Each number is 128 + 24 x the weight over its row's rms, rounded and kept within 0 to 255. Layers, rows and columns count from 0. Numbers have three digits each. The size before them is the row's rms in percent of the matrix's.

# layer 12 MLP down, 192x384, rms 0.21, rows 0-191, columns 288-319
105:155113115119151079129044157104138145111118140113119124107106096126097140126115118108089116145111
098:092150125125091136090149101109135126116163136115141122140118108096107130142096164105155133145141
105:108135110134115149127146079114116124130130119126131117150120108145152129131129104154161088092112
094:144112148129154163124116151092123090111101102126114111134158130132078154093153132128121136125125
089:146159155129132156100109112115120177097129138116127149096122135138164121121130132124132073133143
094:145121142142127150127073170130156121125094099132089145133166177149119069130137128099125121145140
099:118104119151133113087163153100150090134165142111141149114151142116113137104160122106160174095106
098:129144127111147153160127109127121141177173143126128086106150128123158117116109144130139131137119
106:117179141098151152116127184140163102146108151094123171116117160112130102115101111139141099162141
092:094123153124104081163103126124159116128116128149085138087134152125128099132139125142129105115104
099:112173145126052159121106161105097147136144144142158176175115146131123165126131103173118095142134
096:137173100118162118144149144081149091143158119106101111092090121166119099138061120117138120115130
103:120115109079167116109170072138125150101159113120109152125117139148129132100164137117176150134096
100:158116130157097129148143079128099097177121142162139117099145156129136095107153136180134138079131
093:145118055113102107097132116159110127114142151152140174124106105128141115139104107148156129099080
091:102105109085123111154119121168120175116078152153159100152153112165097128117126130101104093095146
098:150156101162127137099100173176139169173142162108160138107080154088117139156123149139127127127095
097:125103141106136133134153122084116167102155118157091134117107139124132158111083128070133136135127
091:102120087145145105102108171102106173121104113176103136142149144099137106121132090077079142115144
103:101124118127105137132062063085165103113103118132139191151146129129096124145129134162117055134109
103:121094114080117103133111084170109124108135173132134162135114156137149132093100148116131129134158
106:116157095115102065123154102135141087116118147129140129111116083117127104133137116146136155171108
100:136097110192149146133162106084118136104130161103127112144115148133129125074129104098115176159119
094:079126081129146122096142111079112162135167090151167141119127085106143177119150124175149117107140
101:111093110067137123130117120100112150156106137124125137159160114074129162145092135104141100097128
096:128144081101182127108136101111159121142091079112127157130113133128123108125120147146099157121122
102:127110093144125133097147150088126107140111171191145122131157135142136113106141104110160146114145
093:126118149153123116131125124122140064132143104146103087103125121104134123140085068124114123137112
099:151118114088081102111104119134114150117142098092119138132129138152125132132149130136131115132106
105:123137122124148154119106121194160136083116111136138178131140151122156106128159123121140111136120
093:085110127112149181104128146128080118120142126141097118127116087129154131101055095164138119129141
100:131098132135125122087154171118153112147101140103104105119188133136136115117151122134113163147092
102:116145103127072131134144086108086109177111135142115154100154129153093080145112171162126115186117
097:105156121126140143147121129110124163100128125133173146126140105139124087150102111159118131124130
100:136135100190126079130159088128107149110125118095158108135182114148144095097154150105163147167160
100:160136069100119144124125087159089142103151140107127122122082119148146143121128150129148178148144
102:138134143113128142093132084124104101152155154064104149151111119097143135069153100095153163119090
098:152100164155139092135142119133145110119156103077124132128140158147159154109089149083157145113154
093:148135103144110123133113134128125123116147129077139124126154192113138139145159132131145132181145
087:103124127136132135122158081125099096101096130114162096097135148145099207139092146124114096160104
096:090115144093144154162140137178171164106106125148126124153119152138122161116117164143139149140162
099:134134143119139093079087156151099109093170110132102159132185149141112104151137133168141095166132
093:170134144154138090137142111106104125117120147116121106111104121149116081148119119117088143125126
099:164113113108095086115208157097200149125121167119156123125082154141125124096157154096089109190102
105:098127149147135130122109141141112094059127108160111109127117109151161103115145121131139129128118
101:107107154113133127146099116148166130125109119077083138131095128154121122117132145129092150123137
090:145110142125171195126110180106137132163178108124119114155130088118118124145118127131142129114149
101:141173131144101129143136151124109179163148137103151141151138126159120119153147171128129119046106
103:127146160163202161100116132136163081155120138172130156145143148118064158126172132127125096153143
097:132101076166133092105103137141113161191112119145134110119097129109155134140179131133106124133098
094:124127116180140107139110123131138118105102084117078146189136153150118172101124120096103120130109
108:092115144113144154124174101119105150109135114180134092113132134127114120100140159099145182123116
101:083112124161178105151135150118159093083114089151058162156100172134127156141145124128160132123148
101:108104168119113086150118163104163174155137130116077156104137133114131153162137122173129072162138
101:082128142095099118118121129137070082093133144080135162131122132149094094132145182124116116169086
105:108096096047161149111156133100132135116153103119115137148115145159120147150122119122161118131116
104:106093140095068113184146117093154146145109209148131128142092106162136126106169102182122139080132
100:116117145150146140150160107111076146133127157142134057121123142160113121130115070141101100157122
101:112085121194106171103112143080142156126158139119119128102117099103125110133105105157119096154154
093:080102158155106151118143141117149130087139166121146117112131141204125113131153125124113111108083
093:105144119119149119110062131143145134115078119119094094107093134121088136121100165168088129113140
104:151145124129155114170114142157161120125115150119141163124134115133162153166106088157138143162137
100:159132098107130105120084163103175154136111132115197094142114134183118148139101112115081101108148
100:103124119131126145139188148159104117121135188108122139124103143163147120171151113117039156114132
106:118110145139136130132148132123111139157088157127122115134146149111088140123143114152154118117112
100:130113135159150119160123132111127158141142115115054102125144100100108171101086143125116126122105
101:182118154124115095122114102162075098106147091136156101122078119110142120196165140105163140100138
106:093131155117164144141096191132096148088177116125097124113137134114127118107105102115158119135143
101:131138105147112119080181081109098109116135117120109108105100140071135126160167059155161155149123
100:108105079104151141124117130133124085142137136145109137145108151137153151143088097141119106136107
103:101137133119126090158138137131101104126127153151116089132112111096128154147073114074154124119141
093:139103096096080127159146117124112147193143122153152124140133106104134140118123158138135141126075
103:106108115137139080154123129119102142124168149154170146129171138146139115093110137122121101148119
095:083101119168095138137109128098150094134154134148140127065120160157094107127155111117170112139136
096:113121114148127153135118131111141174153148143137104109106118158114158175109140144140135147090127
093:133123163103188122139136161163166150131108114142164123147089108134101108090121136118112149099124
094:123132138114109134135115065132140173112129143095135152118141081111124083091131114176106143105141
102:112103125106118129112134103125114112098106116102139141112162126169150085130094129140126118105106
097:093166099090131071125164145110161132151123142129140177108137136088156123121120096150100129133137
113:124136115109106131106133112144112112101132162161153152143109108072120137149067150114135088122114
097:127112118117160097083110167121103091096120139118093111098168089090121093104136143176125129110150
103:129090085099185119169141125128145086147136138157166097120175097154132086133126148152147103113160
093:153107138094117136124079148122127105137109124128132114137073120149141193124084063109124134086189
094:114149162129106117143096112147140098105105128127133107103189134168055118100116092148127088140133
103:110103110115143161136115126110117144095085143065143102131096171123115125177137126138160155164140
104:085136127115116172114095137168115119145128154107139155133129095096124125138130109132159130125106
099:101089151157114112138130126138100158141143114141130141101095120135146126147114105071095098110115
095:123123116094148159143138141124104125122127148140143125131082106095160098101154096075143121078104
101:119147149118126124145128150144105152150142101103100143146137090129159114132147106097155129125068
098:139109164132159115137099105117144116143120131108105102141180141166127108164123132182114107132160
100:122106133075119123150120170131126107207103132130094135158129117132071123125106143120111106133107
096:153160127139138103136155151093138157083102145129099138099163119110123111178137140150093121122153
101:123119151179079127119104122105184078109172152136108145136160150098123109112136143126158140120106
097:118110096124160144100153147130117126145094129119104112104122128145110180142172128165124142156138
093:113120069133077112084146094102146103125120150136093179116120167110110110137098071093122104157128
094:152136112151113111154101123135142123157122149130167134110113144136127135140107125119142132105124
101:140169134183211147121121111099136101112131114103123103142140131105144111129082095138119118146089
094:127116150146136131138134129115125085114106124133098138123110130124137124133105120139121134143112
097:120121112101111177116154118122117119144167133189125160107159091130133128133165082121142164165139
094:139153132086143109158176157145127143124087115166148146131158155136117167154115105130097130176111
091:126100126069111128149105110140143149179125137107163135088165178110108133147116140151126134144122
104:111141118122101084097098089140138160134129147082124126135151109126154173124101084149131151125125
103:149158087098101154154133109143080109139118137144165134079136140143106142177086147153131161091096
162:101136094132111120171101088174113165136131154145140149147136065135144169160124132121129120116170
107:157111132122118150138146143166100114137146147143124168130153134144164120116160112136101156117142
100:098107082111097159100149134167117080126121134079127121141090110160136133175144109133141153111144
095:142182163089081119138126142124104127086131152133180137130124123133132130132113125156132130145133
097:103106109100159154103200151143109118154164065126097134112130079109112159109103108110099155176139
101:101113114127124104104123147123173086153162115142151140104163092135159139129128151103085151129096
094:164051126124150184134141143135095117128127099123092079086153122112122112110134123151101098116092
096:111121103089120132120149088167098115127116145160104137104099114134164118100149123117103134093100
099:138119089128130146140167125137146134157085136093117116107122146105103151093124102103109142130122
097:088154126128141179115125119143118139121173135117133116144136095126155148110150136158124103102111
105:115146154112109171163122150132145126161108109142161143125112099138089134123136184156120103079138
100:119090113123154151138156121089151125081102126157118166109116142065137096105162131128124128142129
093:182137136154189112150101188151132118167170143091119107167121148124140136125156116171104136134138
108:108107122120152089116158137112144180097137151109128093168153110105110146112127106124132128131098
092:106109159143101103148138139090145125172077126152140156105118103132169141076143168146156134139117
116:134155159145154151113066141119134123143161130125136157130177179150153098094116127166132107135138
097:114171102116124152116113078077152170151178092132136111132157148128113114130136055104124113096135
106:145144112139092137101119151125129123144111073130124161101100146094144133156087128136133131143164
097:129091127156149128128139109149120133097097116158156122102101120121098124136156159081134139112135
098:121129146148140137122152127143113122152127135155142131095118134145166090141121126137142114127150
104:112124140105137132115127093099147194120112080159166120132097126165092150117106174128128140161101
104:158170086117127097123139110143116152154137087127148115146101125123117111161107126118148124130147
096:140176120143113069142130134081126119134126168118158139100104155170133148128147167119139140133146
102:141122154138149127133175110110116099092125154117090129157092117166108146138158107117134116137171
094:103123129132101105149185092158133130137122128135104082151076138123149125132162113089161129113137
100:126103100133138117151121072150141097123153169169117127160148115111105199128095104132142125119124
096:146112130116124163157117159145141088150160122090122125134131087150120104148084089150154094126112
092:119129106130180097144105142120160067092112111156165145131142075176146095108116114110130105116084
111:154129146153142138100135155089100144143119157140147137127097148168111123132126161089134111134094
101:092122126137183139150118092133168092109184120183127127118145140110151135144096172142101142099118
092:142129133099117148156105184101097125134179120086111145110136158150135117096127129150098138142133
106:094158131161099155108118103163118124119139086138133134152117125093138078099084128143186119146106
100:141143097155140158119150073123145111135076122093140118119163097127149142133156093103134128160117
104:084117134131124122124135098137085095136112090139119106090111151144171096098122131126114109131137
103:141133130145120119138118160185147117148159139129117131087131116150113104140114195156126110163127
097:144101158101088117129140165125096144117136125164138137091137109099097097115120139135158144168087
097:123113098110120141133170157116131114141151112141106107133131091134129150140131102132116122139144
110:122125113149172131124136114128115101149105078155069141079121154116142112129168104185174155116149
103:120169123126098114138104176124094122121120130096127127125108167068110123137116145133114156141149
103:177129171122149137138088106076131120087110128159115089166155121118131125130125155130093124162160
102:129121132142147133145085143132149103127140102140129121163084099109099138125167104124184102146125
101:134127169105115103097123162162146125128108102160148133163140139190120098082107111146127144122122
099:122138118159133133131100129139122159083153117155147131110160122125135107149127169128144118111128
100:142150140134117089138156142127092101100110142145152124089132096132132129181131134099108138181114
100:115132118135154135136126154143152106088129117097132140156113135135089128157116068103102157118101
100:151090145143138152129177153106120086102126130104122099086127101135105168120136136092165146127123
093:159093119141104157138107184112097138107156078098135116113088132149139132087154114145123144131116
098:099103109121152155135083162107096176166145114142096086104104115163138116081089126125130087146098
098:144141080145139128093115123174083117127087126126136118108154107098117145129143145095118141120106
105:128134157103132162138092123111121113136149122132129145132183165150110105138127116147100109130146
100:141131097142117097134117147124096094119124127108136149134117163117118163095104053142113148117111
096:116102147134145162139153095129124123122133133091141156160159132115114113071090137095109147132120
101:151146112144105120051155148114149156072158132110108139143124137098118093134138138194105135136081
100:140158129086129127098128080095116091104146170081160150118110086166122085108110119158129180115112
109:086102125117138120155149131104116126107157134124137137131126106151107111133176148098144102103151
092:147119119125114140108161158138102106100116081121148127121137156140131135151123123134115110100124
112:152176152099143121135135133110068143156135138120159141129148181093116135131104135118162183106112
099:096118150153140126145149150125162116093150145145148134116142093116115105120140137099144142094182
101:103147128089092113116105106087121103110113146118102188123139092119135135108103129118118101165108
100:139146103118121120144129099144129184085147171117129077144130170152122098088136161136100146166129
113:130139117086124112117147088138123172167075127128156138107119115142086113172116148073123124089127
099:117141123150153174145145064120133102122089098158157102122128151164127129122083124108052118148138
094:148109141154105085151118183111145117091131149154116113098106133129135138108081170149112140134117
102:148180163071113127117146110168125088099095166127126136133095131105098123155133120133145150115169
100:132133134145120143124133149139143173130133123102114163151130125144120132141136131105122132138127
100:127129127148165113140180116124086102136108130131123149091164162121116102113137108157139106128120
101:107128090147119095107077073136139157139092112110144132139149088110122156124119143120112141112087
103:127123142111168131129119168154181150140179096111099173140151133134147085143128170218145138131073
098:164095133111109122110118095149107121137130069135123158145141114122110112137157128111112142099139
105:171178119074093134134115113121108163135122092160135136131099123139112138125126154136124159151150
100:117124104157143166123114081097085114124127076126135107166131112130128159106151128125142088139080
092:153121148111113138147134168118171144183139177146141118139166084140132114115083113101118120151125
104:076092140162158107138118122107138108097121122117115089199111108165118164140107128138130117150133
094:156131123142112133183080114107153067147154167106105126131164132112092145121125107107108129118152
094:096113131144103083124114136104168124155136100106115122130171101148104111130137127108126149123133
107:110140097141084124127112101133105118134126153128129153119137101065165106083113132144117131144113
094:191103116117133137108120135120103169124168123154121122098187155164125175104124072151119123081129
104:188110094122114136140107147119138075088126130128097163158107081113137117116149108123190118139140
100:138130162126167184103138089089134130132133138122176131101096154145110150130119174141165100108164
104:186134120127200116098127155158115145121147108096137136165134105155069129135131089134101143119126
097:133120154132148134121141130092148136072149122138142113133106130146108116111132138125136084098146
100:173137076145116162156114097137109178181116130136155131132139140117141154141111079139127118119154
090:138116104147121064115129150135117129150116111159156129111120133158126128131200090145102110150138
094:128137157153097149078121089134110098115137118129098130135128077158141133099155137116119076160115
101:119114138113162089107127125138162172116127154132145131115100177113142109181132097162085146128146
102:124169110159178094119147119122134079131180115180116114124094124110110144123133123142121129110132
102:141169130168158102136142128079173139110126112099104103157169163195115124118139113125065157111110
113:129149121151083167112125105134136128099181161090149143118154074117134126134128151137100129104121
100:149102108120132129089138131135120109090073103116123158178110146169114127120138118086148124136106